Each number is 200 + 40 x the weight over its row's rms, rounded and kept within 0 to 999. Layers, rows and columns count from 0. The size before them is the row's rms in percent of the matrix's.

# up: layer 11 MLP up, 384x96, rms 0.0747, rows 285-320, columns 0-95
# down: layer 11 MLP down (transposed), 384x96, rms 0.0743, rows 285-320, columns 0-95
up285,106,207,255,115,231,270,187,244,238,143,221,221,144,151,205,207,253,198,232,169,218,193,241,219,209,222,266,222,231,154,119,168,184,236,180,223,171,251,228,213,172,182,191,187,140,231,243,192,174,213,237,162,257,186,183,165,159,180,224,239,141,197,294,195,169,221,108,196,144,193,189,100,178,223,240,151,281,183,270,169,191,185,195,246,211,172,155,236,246,162,255,260,145,217,198,199,188
down285,106,157,221,192,156,163,273,231,247,162,242,114,228,217,158,243,204,194,168,247,158,241,234,202,212,166,162,227,162,172,229,126,265,291,252,265,220,175,186,172,218,91,171,167,227,104,172,231,153,189,182,230,203,209,221,183,160,281,202,242,237,245,147,282,174,198,272,201,189,251,188,247,199,145,230,182,227,186,216,184,215,232,220,172,208,252,237,191,176,227,201,201,164,211,252,232,183
up286,103,191,117,278,199,240,278,220,210,206,180,221,185,184,128,201,152,227,245,311,234,117,186,197,204,220,248,176,223,172,217,213,138,202,117,228,200,208,188,186,159,192,156,155,290,220,199,201,196,173,243,171,137,293,185,215,287,215,203,170,194,200,246,255,240,166,192,159,248,202,241,211,149,119,198,126,205,221,195,226,186,197,202,247,232,176,196,216,164,254,207,239,211,225,169,168,160
down286,093,195,146,210,147,236,172,184,217,189,184,254,221,229,250,195,134,216,145,178,241,206,215,230,215,171,275,171,198,237,291,174,156,213,170,258,198,131,176,200,276,248,166,229,187,139,184,197,190,288,226,142,236,249,223,214,242,199,193,188,205,208,202,194,254,205,92,193,205,276,219,156,135,238,173,275,190,201,203,281,160,176,148,198,151,190,129,167,175,203,213,213,207,114,200,172,224
up287,109,215,199,191,198,238,213,203,296,162,276,136,240,147,147,173,234,232,261,137,200,182,174,170,237,180,215,177,124,171,151,204,206,218,144,131,276,227,297,168,244,233,195,179,181,187,236,137,250,236,178,283,228,238,181,204,203,229,166,216,189,241,190,230,193,244,162,173,261,206,169,238,221,223,276,157,235,235,185,208,177,155,172,240,235,188,213,227,164,274,264,238,221,153,196,230,154
down287,111,200,228,190,157,258,217,179,242,222,210,270,247,159,157,143,160,202,222,119,148,138,207,231,258,153,141,197,161,161,263,199,161,184,186,231,173,168,193,226,229,169,191,196,232,210,194,220,229,239,220,202,159,293,113,209,164,245,87,190,214,177,206,186,125,175,246,238,255,225,186,191,265,194,177,192,252,218,151,153,176,211,188,186,222,144,286,207,231,270,215,142,145,202,199,219,215
up288,094,185,238,211,175,108,283,221,213,229,205,170,201,188,217,176,174,192,206,153,135,154,169,162,212,219,205,193,160,128,146,242,161,176,103,181,209,219,215,152,224,212,235,166,135,151,284,211,183,240,213,240,165,264,243,176,194,150,224,196,220,261,219,167,160,226,190,170,149,163,219,126,198,180,174,208,254,212,225,254,182,159,141,132,224,104,156,203,209,152,243,183,221,137,194,208,127
down288,102,245,173,164,147,235,189,186,209,156,231,228,205,202,172,188,177,131,190,243,238,186,133,197,171,238,204,179,175,221,130,167,185,219,77,154,173,252,127,157,231,159,220,312,200,167,200,215,200,157,174,206,264,128,156,207,257,182,162,135,174,179,132,224,213,203,129,191,183,183,188,197,143,234,216,151,184,188,196,189,216,251,138,212,205,238,169,188,264,279,142,230,161,200,239,236,171
up289,096,240,165,128,218,212,306,121,170,197,252,207,194,158,212,185,173,230,230,149,193,280,186,231,222,168,179,222,185,288,156,183,179,215,201,139,206,228,196,187,244,208,190,207,256,183,187,218,207,232,216,187,251,274,158,181,188,63,169,270,167,175,266,225,191,179,241,212,233,216,212,199,191,213,228,163,85,199,179,188,231,217,178,286,140,197,238,196,210,211,241,204,186,162,260,184,195
down289,089,154,232,170,167,168,221,208,229,201,172,236,232,173,190,243,265,215,215,192,168,244,228,184,217,264,165,253,203,173,236,249,291,158,119,149,216,131,185,211,210,184,247,211,215,113,232,151,164,220,210,177,167,169,217,225,191,209,175,226,186,228,254,195,194,173,117,239,207,197,199,227,186,298,142,158,258,207,221,227,185,235,75,176,164,172,225,278,120,222,182,180,232,185,254,239,216
up290,101,192,269,131,206,250,162,221,174,154,212,185,133,189,199,145,248,244,202,185,147,193,234,210,204,228,226,254,207,262,232,214,267,177,199,136,247,168,223,213,216,183,297,214,214,180,213,200,195,218,144,237,115,136,153,215,174,199,181,221,203,218,155,222,158,155,257,161,268,215,242,213,242,161,143,227,175,239,263,155,262,131,263,233,201,249,248,219,176,186,244,180,199,150,113,195,165
down290,109,234,141,196,142,248,207,289,151,179,176,197,217,215,151,219,182,231,131,226,121,148,212,215,237,239,211,150,238,152,175,251,236,234,229,132,179,194,205,118,202,236,177,192,220,146,182,200,219,176,171,170,204,237,189,233,226,217,226,169,217,187,141,186,193,206,210,180,109,151,258,210,158,131,166,240,227,175,204,161,207,138,234,157,214,162,177,306,263,182,270,235,266,174,261,175,215
up291,088,222,207,176,279,237,260,230,210,268,211,193,221,146,274,245,231,277,157,121,207,222,225,202,164,165,277,203,193,182,237,132,315,238,235,231,196,193,209,272,264,222,203,239,149,253,209,214,168,132,185,203,210,260,257,191,230,226,168,241,139,225,241,204,213,218,197,195,187,191,212,140,248,215,219,155,198,172,173,208,250,191,189,220,141,118,211,138,179,222,249,171,163,195,193,250,200
down291,092,250,173,179,233,148,192,177,131,173,206,158,156,231,147,131,191,161,216,200,115,246,242,202,166,179,157,119,194,197,196,206,195,187,175,237,143,154,239,163,206,217,260,283,167,177,237,251,203,229,198,213,142,178,171,251,183,148,195,197,296,178,220,216,190,214,113,221,200,217,217,214,131,136,216,290,259,202,222,186,196,193,269,249,187,268,230,238,246,231,180,202,163,165,139,185,164
up292,106,222,208,232,230,175,303,212,218,168,244,151,169,188,231,220,189,217,222,170,201,259,191,186,250,226,223,201,291,191,252,178,224,249,137,244,129,193,181,189,244,100,176,247,301,173,191,230,238,280,173,170,185,180,223,145,180,177,190,250,134,216,215,157,226,209,127,196,120,173,201,168,212,181,164,231,158,219,191,223,162,238,247,239,191,135,193,154,236,234,232,220,144,167,223,262,182
down292,122,208,215,207,196,197,225,182,197,196,214,132,157,217,166,216,275,232,212,110,237,263,186,198,134,162,204,248,196,241,239,168,292,213,224,132,178,202,279,208,193,189,271,167,229,256,237,170,176,176,188,181,171,193,177,143,181,183,206,237,148,238,146,148,169,186,232,184,242,232,172,170,173,187,324,235,242,192,183,255,234,243,265,223,189,197,230,162,154,215,235,96,243,235,155,192,207
up293,106,199,217,117,174,175,141,167,157,119,213,272,179,216,242,233,217,206,235,286,240,229,201,153,150,149,223,151,194,175,128,224,212,185,225,230,162,191,217,175,206,258,231,195,227,197,183,171,143,237,100,208,175,180,238,230,198,250,222,223,220,180,176,218,203,182,199,222,95,227,184,137,170,202,190,188,205,145,197,178,236,268,159,122,174,199,121,162,203,185,228,274,198,161,297,183,193
down293,110,163,126,204,214,224,175,233,207,176,237,162,141,225,211,124,216,98,233,225,160,243,233,229,299,137,214,181,188,247,165,138,232,177,233,189,180,192,245,166,218,198,230,229,207,109,230,254,131,248,207,190,224,200,279,159,219,281,116,142,237,171,243,201,187,177,194,142,183,195,207,158,221,167,167,211,176,180,177,236,173,229,192,141,266,180,239,202,209,232,171,206,194,206,173,288,192
up294,105,229,228,162,215,278,183,277,256,210,226,246,160,172,169,189,247,217,204,219,242,182,179,124,183,204,199,152,131,265,166,267,219,293,209,214,192,206,138,195,222,266,205,193,243,241,221,252,230,236,206,235,209,203,198,286,197,136,201,276,241,201,152,267,145,131,239,179,107,218,169,208,203,188,221,176,179,156,221,196,223,221,203,203,178,193,139,224,217,185,263,162,130,204,258,244,214
down294,095,185,260,217,208,202,183,124,192,231,194,218,261,214,177,190,127,256,277,220,177,153,224,244,174,228,137,144,242,187,142,236,213,223,229,285,201,144,120,171,181,207,194,270,248,170,172,192,187,218,226,214,186,189,224,122,246,222,208,234,178,239,167,177,200,176,155,207,168,194,188,195,241,153,262,181,177,261,194,195,65,199,204,214,208,241,243,284,130,180,259,237,185,206,194,158,214
up295,110,167,221,224,178,244,249,241,271,241,285,178,158,276,236,189,247,223,237,163,157,249,151,227,245,214,273,188,123,222,261,220,190,187,198,200,193,235,203,236,193,220,223,146,214,217,227,236,223,138,263,264,205,231,215,214,222,173,229,218,176,158,193,197,163,290,191,85,195,181,250,199,226,255,228,166,242,182,219,187,226,229,194,262,230,213,193,160,235,301,247,189,217,162,189,263,168
down295,109,200,157,206,188,184,192,247,178,206,191,227,136,224,202,210,188,233,252,263,258,163,241,168,182,214,123,270,146,235,164,197,200,202,188,213,149,235,231,146,264,200,197,183,254,189,246,185,168,204,197,260,216,148,194,247,163,244,166,253,243,238,164,206,207,184,229,247,182,195,152,230,178,128,245,90,251,230,143,234,136,167,154,132,208,231,144,164,251,152,178,228,167,277,259,234,234
up296,093,190,274,187,211,223,103,198,253,169,207,187,268,230,326,213,127,100,166,260,140,215,131,217,232,180,185,205,188,181,227,212,169,190,191,261,200,163,173,202,194,208,242,212,231,239,202,179,161,178,188,158,226,215,201,181,186,191,195,246,212,273,193,223,242,163,204,179,199,216,296,120,226,246,277,223,232,288,226,204,212,181,250,233,191,180,221,153,188,163,259,232,229,218,234,225,192
down296,092,185,200,243,151,190,248,87,175,213,147,206,84,196,114,162,227,237,232,151,231,179,232,178,165,219,202,254,191,207,171,183,208,216,248,235,225,216,248,207,216,156,98,247,162,179,242,203,185,132,192,189,131,185,199,160,195,148,209,103,261,182,168,243,215,172,138,212,242,122,153,183,206,187,156,221,248,230,193,204,193,188,249,123,205,223,259,199,216,193,258,200,212,192,199,185,203
up297,105,180,257,161,283,263,176,252,131,194,259,180,184,181,193,201,217,242,248,153,201,104,185,215,234,158,241,189,223,162,196,194,181,204,217,141,233,231,271,203,211,244,169,175,288,212,256,208,275,165,163,252,214,141,255,181,142,226,251,235,196,176,182,176,177,205,207,207,229,216,221,143,217,206,206,239,201,244,228,158,134,217,174,252,127,191,175,209,214,233,286,245,198,215,296,230,156
down297,110,232,145,174,198,155,208,179,166,150,198,182,193,171,269,203,203,201,191,190,190,273,218,216,251,217,307,242,172,211,212,162,232,250,88,192,94,185,190,300,150,218,175,191,124,198,206,204,214,215,159,176,212,211,187,211,178,249,180,248,237,224,234,173,178,160,189,158,273,266,171,152,232,264,151,238,149,265,217,235,199,173,160,258,194,175,182,179,156,194,186,253,207,261,239,214,208
up298,094,245,157,114,245,308,161,217,214,164,226,167,157,215,220,192,269,173,181,167,186,282,217,136,186,204,148,187,183,151,211,164,241,190,196,258,157,223,162,220,213,213,211,218,183,178,212,146,175,177,201,215,215,231,155,181,142,230,159,269,231,301,218,140,204,227,112,208,236,194,209,231,129,184,181,142,207,213,207,200,161,143,232,199,289,247,200,191,250,194,219,171,296,182,174,191,182
down298,098,235,252,133,246,153,241,242,247,155,173,165,150,109,228,230,207,113,158,152,217,195,165,213,199,172,177,225,196,184,235,227,202,196,203,253,183,159,166,159,181,158,240,202,219,269,200,123,242,211,154,200,152,221,163,234,116,156,142,219,185,252,190,207,215,191,226,221,238,235,189,145,186,294,129,202,230,171,160,195,225,133,222,256,190,222,277,202,183,170,212,207,202,195,205,309,184
up299,094,207,250,154,169,166,178,143,200,150,149,190,226,187,223,236,298,238,251,279,156,226,238,148,191,263,269,251,159,228,217,199,238,234,147,183,240,205,216,164,200,157,193,255,191,262,165,259,159,180,188,231,184,154,222,227,199,217,186,225,209,232,185,184,151,176,213,188,164,232,218,178,173,124,265,244,141,188,195,231,198,148,228,206,207,208,190,120,220,169,198,233,287,198,76,256,185
down299,090,275,237,260,222,218,187,165,204,211,188,175,176,266,235,147,191,239,205,212,142,227,182,244,211,186,173,206,208,109,225,182,118,131,291,165,103,247,276,227,203,201,160,230,206,249,247,250,261,211,208,195,193,156,190,228,196,198,234,210,181,122,248,183,190,211,275,202,252,147,205,163,195,271,219,282,162,203,146,183,165,211,198,235,167,230,220,221,200,140,194,133,163,193,226,177,231
up300,111,181,223,182,178,231,185,218,182,234,248,208,219,331,206,208,225,282,234,159,198,128,119,242,209,181,198,222,257,176,155,137,204,207,173,184,159,186,209,165,214,222,249,236,247,242,187,189,178,245,194,230,214,225,265,273,131,194,215,216,140,164,213,198,188,176,169,212,183,104,202,193,185,165,192,206,273,156,266,197,203,205,92,215,135,228,258,245,210,168,238,179,152,178,184,257,168
down300,107,188,238,174,154,178,133,185,265,260,217,261,184,231,210,183,224,307,230,154,209,145,203,170,165,278,211,237,194,209,233,209,247,211,211,218,250,222,176,271,237,223,242,234,169,156,193,230,173,231,228,175,170,127,226,167,181,137,273,239,154,170,210,255,186,209,174,262,221,183,198,163,153,227,262,242,170,169,217,226,188,290,166,207,185,172,168,160,148,153,206,225,88,179,156,182,174
up301,095,127,153,149,182,220,219,153,171,198,173,153,150,199,234,164,230,146,204,271,160,224,197,122,117,213,186,222,144,225,187,248,192,226,170,241,153,192,163,170,214,146,243,259,217,105,150,184,245,225,210,98,249,273,181,200,225,268,207,246,216,231,198,226,171,188,241,143,159,175,184,178,216,274,171,188,253,236,199,222,183,181,172,181,216,112,211,150,164,200,267,171,228,165,196,204,173
down301,097,216,189,186,190,209,159,271,210,162,174,186,187,191,269,257,159,245,164,147,198,261,219,240,221,213,216,245,200,181,213,193,152,158,111,199,206,230,105,195,164,236,212,187,270,190,237,156,150,253,225,243,190,152,168,273,259,210,189,237,227,173,176,193,153,258,202,159,291,229,230,171,165,243,178,231,243,173,200,179,143,159,174,220,190,138,249,231,209,123,217,196,199,268,179,225,302
up302,101,243,217,239,225,238,228,259,178,161,185,159,206,223,196,212,237,244,218,233,232,209,152,172,121,182,218,229,257,219,210,131,200,178,248,139,185,216,245,199,208,218,231,217,224,215,189,199,159,190,199,186,211,223,269,191,237,152,281,198,255,177,267,170,158,165,181,239,205,129,153,171,144,189,151,180,221,135,256,109,206,201,288,121,182,211,145,229,228,248,219,222,268,239,123,137,245
down302,100,201,165,170,175,229,210,148,231,210,137,216,230,185,177,188,218,246,232,230,208,195,238,243,191,227,144,202,205,156,254,233,181,156,175,223,200,323,133,146,173,196,225,246,216,256,165,208,145,220,243,198,152,249,198,189,180,202,168,151,204,256,242,210,192,190,195,273,144,254,214,143,315,174,222,191,146,184,160,245,195,149,117,144,180,218,154,166,220,202,186,313,220,223,161,181,192
up303,104,216,154,185,205,212,287,127,230,190,148,229,234,164,202,180,149,225,169,229,225,200,158,179,167,196,225,155,141,188,185,184,154,233,200,188,136,162,190,137,254,225,245,235,219,220,223,229,156,133,192,202,143,214,242,237,168,190,81,209,219,190,176,255,158,183,209,176,101,250,217,205,203,156,240,131,182,181,242,172,239,270,238,166,246,188,200,184,209,137,207,232,190,116,240,229,114
down303,123,238,243,181,211,217,233,84,222,240,165,179,157,221,171,225,171,266,151,135,187,177,186,211,158,115,242,177,280,206,204,223,180,256,227,217,158,211,191,178,201,148,211,256,228,237,240,239,206,167,262,192,144,236,174,264,161,195,147,246,268,187,157,222,137,197,248,152,221,184,141,186,160,188,240,149,159,184,268,209,226,166,178,284,225,236,233,175,165,224,226,203,129,209,139,184,188
up304,100,160,244,218,245,292,235,235,129,167,186,141,163,255,225,202,213,191,238,119,215,224,262,237,162,187,213,198,230,223,249,258,232,233,197,180,190,199,217,202,150,153,268,243,233,164,117,193,241,168,178,176,162,193,252,283,166,232,182,191,222,233,147,240,100,189,195,168,109,223,227,246,251,163,257,207,153,218,181,164,190,193,254,201,234,217,277,229,218,179,195,207,218,230,144,206,170
down304,107,244,181,187,164,176,267,205,138,198,188,198,182,277,199,223,226,200,201,226,195,212,135,162,280,218,220,168,135,194,157,225,178,228,251,218,281,177,227,162,214,191,90,222,161,154,246,174,180,204,257,248,216,237,114,225,285,159,141,182,245,115,194,222,303,211,182,220,193,123,162,181,173,173,174,213,190,212,190,178,209,188,150,138,184,225,169,171,233,250,175,203,249,206,247,185,185
up305,115,236,232,173,169,170,228,209,237,128,248,199,206,155,219,189,216,210,183,219,213,203,164,277,220,200,165,214,219,178,166,142,280,156,214,167,167,205,248,201,250,174,218,269,193,175,185,147,147,241,232,174,174,206,217,257,165,171,141,222,135,172,243,232,167,127,187,182,149,126,245,201,173,167,151,219,225,219,150,210,244,194,264,208,131,226,292,153,162,294,139,209,159,210,256,266,231
down305,136,263,210,162,184,112,202,205,199,199,218,248,168,154,218,237,195,283,252,226,161,188,182,229,221,135,162,191,186,229,159,223,196,205,206,213,206,232,140,155,129,244,133,278,219,161,193,181,244,174,300,182,190,300,210,207,220,152,141,118,227,182,243,217,187,141,192,178,168,207,192,159,265,191,161,281,147,260,203,133,221,184,204,130,230,171,201,209,174,164,192,187,208,223,193,157,241
up306,112,239,179,277,294,180,248,196,203,288,210,177,145,243,114,236,174,184,214,194,268,242,219,166,262,180,214,174,199,199,258,148,265,221,215,224,182,215,237,155,268,222,210,245,212,209,231,176,150,183,214,214,151,169,309,236,164,196,147,180,259,171,270,150,137,183,208,148,167,132,230,199,241,175,204,121,258,224,192,192,192,186,240,214,182,246,185,186,202,191,203,174,165,233,219,237,243
down306,097,198,224,258,211,192,247,241,174,168,227,239,163,243,251,303,133,192,258,219,188,260,172,198,255,137,145,161,237,152,140,227,218,192,227,220,151,162,184,123,177,213,139,240,173,174,204,203,239,232,107,186,160,209,278,236,276,132,209,137,251,220,243,181,203,162,199,215,163,153,135,209,251,188,172,215,236,200,220,159,187,165,202,134,208,259,199,204,177,191,200,231,138,243,182,180,195
up307,120,164,207,273,241,209,188,184,243,191,274,215,235,156,248,202,202,220,232,200,245,178,254,142,197,243,188,229,181,162,90,158,236,161,153,184,206,190,192,144,198,174,233,176,212,200,192,185,256,220,108,200,192,209,191,176,144,247,158,231,179,146,215,213,211,198,239,187,244,245,250,151,203,251,131,172,193,151,168,173,220,209,147,166,254,260,128,260,195,232,213,125,189,297,279,185,230
down307,119,231,189,292,139,186,195,171,186,217,115,197,170,190,149,172,210,237,179,175,163,224,152,199,217,190,133,143,222,203,214,191,238,196,182,231,193,155,248,186,180,178,179,220,129,220,200,216,186,146,128,189,133,140,191,146,133,175,138,197,199,189,248,254,192,183,210,232,187,145,189,166,250,159,258,174,225,164,207,123,265,227,179,228,193,210,215,138,171,173,219,191,257,196,301,315,241
up308,103,247,274,185,126,201,201,286,198,265,193,245,211,191,205,166,146,199,235,217,261,206,274,190,169,259,209,182,166,246,212,237,182,176,233,263,163,165,122,216,169,176,254,167,239,237,222,234,200,198,213,242,217,234,195,181,184,227,267,266,205,185,244,205,164,183,199,130,201,223,177,141,240,195,219,150,111,142,233,142,168,227,210,204,226,136,205,160,145,214,223,203,244,164,173,174,315
down308,111,210,262,227,192,162,220,196,217,229,200,156,238,246,254,190,188,174,154,262,244,85,174,286,227,192,184,181,216,227,220,215,194,209,151,147,246,199,197,208,193,144,135,188,203,184,164,179,233,243,183,242,200,252,240,203,277,235,248,193,212,281,176,211,134,187,179,205,212,220,190,150,218,176,136,213,142,251,206,179,210,203,209,114,188,144,245,216,237,185,203,289,188,220,141,106,276
up309,101,99,181,166,192,264,151,129,193,154,185,168,153,211,219,185,160,224,252,218,286,143,224,188,293,168,266,187,145,195,212,163,220,165,257,209,226,129,192,226,201,235,260,158,263,206,209,196,198,188,253,181,215,211,204,199,251,194,226,218,183,176,133,201,173,134,133,229,244,199,237,189,253,123,199,231,215,219,239,117,193,170,179,199,227,180,159,196,122,260,168,194,132,186,216,212,234
down309,108,263,183,150,224,194,207,195,202,296,114,217,237,210,218,224,204,217,240,137,196,210,155,232,242,259,294,185,236,233,203,241,206,211,134,128,149,94,180,186,158,190,192,146,257,195,245,226,239,258,277,163,235,214,165,174,179,177,150,261,145,189,232,230,285,219,210,171,185,224,207,211,188,238,202,136,134,182,216,174,201,233,162,166,167,174,145,161,209,266,183,201,230,208,190,216,202
up310,097,215,291,222,159,180,212,234,184,233,246,199,162,183,175,190,251,214,253,196,207,202,227,206,176,160,164,200,182,207,120,147,187,206,144,217,150,215,157,195,169,228,314,194,310,281,166,162,217,186,181,206,234,261,160,219,207,221,222,215,145,186,206,164,259,238,252,224,210,282,205,138,250,225,279,155,222,210,189,199,184,179,193,248,210,187,146,220,229,255,170,288,234,199,280,185,188
down310,097,118,174,161,261,226,194,229,219,221,139,218,320,298,231,229,212,220,186,192,227,205,169,171,188,236,266,222,258,214,285,228,158,234,231,188,189,213,192,166,190,197,184,192,153,207,151,235,229,115,237,169,199,206,224,194,194,181,134,210,321,226,172,228,227,229,183,178,220,175,249,209,169,163,137,252,210,154,162,210,168,279,203,186,189,187,211,180,213,208,214,185,269,214,276,133,215
up311,095,282,268,177,197,160,143,192,190,173,266,167,224,212,221,172,244,148,235,223,191,176,186,133,150,232,209,216,135,217,157,182,231,227,204,157,162,184,184,121,171,216,227,165,199,150,165,168,196,204,225,138,146,132,199,181,248,136,159,201,235,213,205,252,139,188,214,215,259,107,196,153,194,185,247,187,222,137,195,329,160,177,227,131,222,187,236,195,183,203,249,155,188,176,175,138,181
down311,090,160,180,251,205,126,204,161,249,230,138,218,231,167,216,184,191,263,146,195,198,135,196,134,143,197,173,189,153,101,150,87,195,203,173,196,194,222,202,209,220,248,184,221,213,229,228,150,204,171,231,202,158,212,233,192,212,256,191,251,169,205,210,220,233,261,218,223,123,138,204,135,174,177,190,222,254,202,189,298,175,244,162,252,189,167,149,228,242,259,223,152,166,176,211,272,253
up312,103,185,209,216,242,202,124,212,133,204,253,186,181,254,162,184,222,237,145,130,268,167,167,208,163,216,231,209,134,219,216,209,187,220,129,132,157,198,274,160,199,145,242,154,200,178,214,213,177,218,215,185,225,195,256,254,221,159,233,224,276,179,262,184,135,230,180,97,175,273,230,179,217,121,217,179,170,262,134,203,222,178,200,208,207,122,164,142,166,223,207,181,213,152,223,222,158
down312,122,196,179,234,252,156,224,182,180,258,281,198,203,244,159,240,174,156,185,190,206,223,278,262,255,230,233,112,219,192,204,248,174,230,223,205,162,134,241,150,186,144,149,186,210,235,236,166,213,220,214,211,237,176,132,151,210,188,129,219,213,289,169,200,195,176,216,214,265,224,254,215,163,222,282,176,133,95,155,157,255,171,227,253,209,212,162,151,156,224,189,202,236,188,207,179,158
up313,092,163,217,198,195,227,229,178,140,150,216,211,172,205,184,220,158,189,283,221,235,131,213,139,233,188,268,242,236,180,165,188,171,210,207,273,211,234,184,212,207,154,171,224,200,208,170,209,125,196,190,214,94,210,229,241,223,196,152,217,143,243,211,173,94,218,201,193,162,203,225,152,206,190,303,210,205,176,143,261,205,255,290,204,210,219,279,162,181,174,160,209,178,214,281,265,144
down313,087,215,249,201,256,197,199,240,207,234,141,167,217,143,156,161,68,150,136,113,265,205,244,207,172,259,195,213,190,216,194,171,199,247,154,163,157,135,197,129,192,199,171,283,221,128,203,238,248,194,200,158,144,247,208,186,151,187,188,189,209,175,188,158,258,147,200,170,184,174,225,150,262,200,164,214,202,191,210,248,202,161,165,200,198,219,231,298,269,220,195,162,197,144,183,215,199
up314,090,179,270,126,224,213,220,140,227,164,196,287,271,211,178,236,205,277,187,182,225,223,148,146,248,222,229,208,236,225,229,221,237,252,246,208,191,150,185,218,238,222,192,119,184,194,200,133,272,265,177,217,183,208,259,225,217,140,157,183,170,205,208,177,252,148,207,225,160,203,174,205,259,244,161,212,252,181,161,183,91,236,176,147,169,236,209,218,203,214,261,222,253,206,272,264,191
down314,084,166,181,171,214,169,208,249,180,292,175,203,169,183,212,245,222,259,173,231,154,214,208,173,184,242,180,211,198,207,117,247,195,210,194,207,211,163,201,252,146,149,145,217,222,254,295,180,196,210,179,228,206,177,171,189,232,220,227,203,219,191,220,170,192,211,179,167,212,143,189,98,180,238,111,379,125,233,155,262,180,208,192,203,188,161,238,191,176,187,169,190,179,166,156,241,223
up315,093,217,217,172,212,212,246,189,194,184,282,222,217,200,245,208,200,174,287,234,164,174,170,110,145,205,233,186,172,168,262,195,206,256,187,217,188,200,201,135,198,97,200,156,160,222,122,274,191,206,246,190,179,258,124,237,167,193,185,167,181,210,185,133,199,172,159,182,150,137,222,150,229,131,128,218,257,195,217,180,225,244,211,236,173,286,250,169,169,173,153,157,237,190,166,209,149
down315,095,237,230,213,200,175,145,252,236,268,189,258,201,200,165,285,154,122,116,182,131,179,217,258,159,283,242,190,193,122,165,218,156,195,196,181,238,244,166,183,211,257,161,228,221,222,197,233,199,171,197,251,210,164,221,262,164,162,176,117,225,147,167,205,210,222,240,186,215,232,197,262,225,231,243,223,162,178,224,144,257,142,184,239,206,172,131,226,190,148,204,153,170,252,155,253,215
up316,097,239,235,207,239,177,235,176,143,203,93,198,223,242,268,178,231,226,142,151,148,225,129,244,242,190,257,246,193,248,198,196,197,184,226,137,152,227,199,183,224,209,229,236,242,203,219,174,170,222,212,232,186,287,188,226,91,249,224,228,242,132,203,299,170,217,216,159,183,193,195,180,244,199,219,214,171,190,199,311,242,232,171,236,170,206,182,191,260,159,219,279,192,195,163,159,183
down316,116,213,207,97,207,213,272,188,179,161,162,260,227,151,245,216,196,218,234,173,275,217,119,127,236,214,209,184,239,192,180,180,180,191,146,149,193,138,272,185,190,265,203,223,186,204,153,198,221,225,162,175,279,132,182,152,175,230,135,215,275,244,201,201,222,280,163,219,174,213,187,171,200,180,275,168,173,147,161,266,228,193,194,222,205,228,197,144,162,191,242,137,206,150,198,272,173
up317,102,194,236,163,280,263,203,295,203,192,180,174,190,269,220,156,138,201,175,124,182,154,213,199,216,193,234,227,184,190,221,178,161,209,248,234,224,135,302,233,212,151,189,151,212,259,168,188,166,307,232,155,197,205,170,147,176,143,225,254,206,160,201,216,209,248,161,228,236,230,297,169,179,217,172,238,195,209,180,174,209,262,222,268,222,249,193,182,196,193,278,127,198,180,165,189,209
down317,107,244,229,186,191,200,245,166,127,223,273,234,225,183,163,161,162,151,186,190,213,133,174,158,253,191,120,239,220,173,212,170,217,120,176,275,206,192,192,115,235,230,192,279,183,206,251,135,267,231,229,206,157,198,224,200,194,153,228,180,221,266,225,207,231,204,163,200,239,234,188,250,157,109,124,219,223,246,265,146,181,127,162,178,268,244,177,171,186,231,233,178,207,232,208,216,212
up318,098,207,228,143,153,202,230,241,252,243,185,159,193,106,243,192,194,169,148,256,215,161,199,216,181,195,179,227,180,215,199,213,212,182,200,203,157,97,183,147,139,180,160,214,230,192,222,241,119,259,225,92,137,162,177,201,196,235,221,243,267,214,250,245,248,229,215,156,226,198,236,280,285,225,207,164,258,158,216,185,152,252,256,148,166,211,224,256,219,196,190,213,241,211,185,150,229
down318,092,120,246,266,159,199,180,116,142,171,191,249,164,171,194,178,240,129,162,186,154,270,244,183,188,200,221,332,276,198,226,250,211,192,214,237,213,171,230,285,140,232,207,198,170,237,236,217,175,180,201,134,235,229,156,160,207,176,129,227,253,288,169,216,198,236,225,222,189,173,193,247,195,241,221,190,203,180,204,171,143,208,211,127,149,217,222,270,195,220,157,181,199,220,194,197,200
up319,104,264,154,230,134,152,169,190,191,166,231,126,174,243,214,252,174,184,223,188,204,161,174,243,143,196,235,200,272,158,219,249,202,157,195,238,194,174,190,239,227,256,235,246,227,193,168,134,216,271,175,209,167,175,213,235,185,196,211,208,151,154,276,230,244,199,204,242,204,185,222,172,143,150,234,198,239,258,273,171,134,219,253,135,270,175,116,180,166,224,131,221,223,196,197,280,264
down319,107,186,214,241,254,248,213,256,246,222,192,233,230,193,160,201,276,137,194,188,161,203,260,181,229,195,204,198,119,231,217,235,213,168,212,183,216,151,147,144,217,209,219,268,190,203,190,167,141,178,241,220,225,270,251,288,164,165,206,218,296,166,166,211,174,178,222,164,154,215,131,224,122,154,251,240,169,161,170,242,254,123,166,271,261,230,180,165,197,230,210,232,153,244,165,211,234
up320,101,230,179,161,203,187,241,258,236,193,253,221,187,153,164,253,206,256,203,171,147,237,233,219,246,149,196,238,116,189,199,242,194,246,196,206,187,259,157,236,143,199,208,204,256,242,205,227,159,192,169,309,157,198,266,239,150,228,215,206,220,119,239,169,222,290,202,238,230,204,239,199,210,263,189,207,235,150,222,273,183,257,223,191,266,206,162,184,100,164,201,260,147,222,184,167,214
down320,104,201,168,202,161,140,223,267,220,203,205,211,189,186,214,204,234,274,197,243,208,143,256,232,186,231,282,238,164,237,208,191,153,287,242,146,271,227,162,202,198,175,171,303,137,290,210,207,210,124,219,178,254,184,243,200,263,199,211,153,287,161,171,189,187,143,111,239,248,173,162,215,193,204,219,191,151,217,206,207,167,196,190,270,215,138,213,207,209,197,161,250,152,228,196,214,219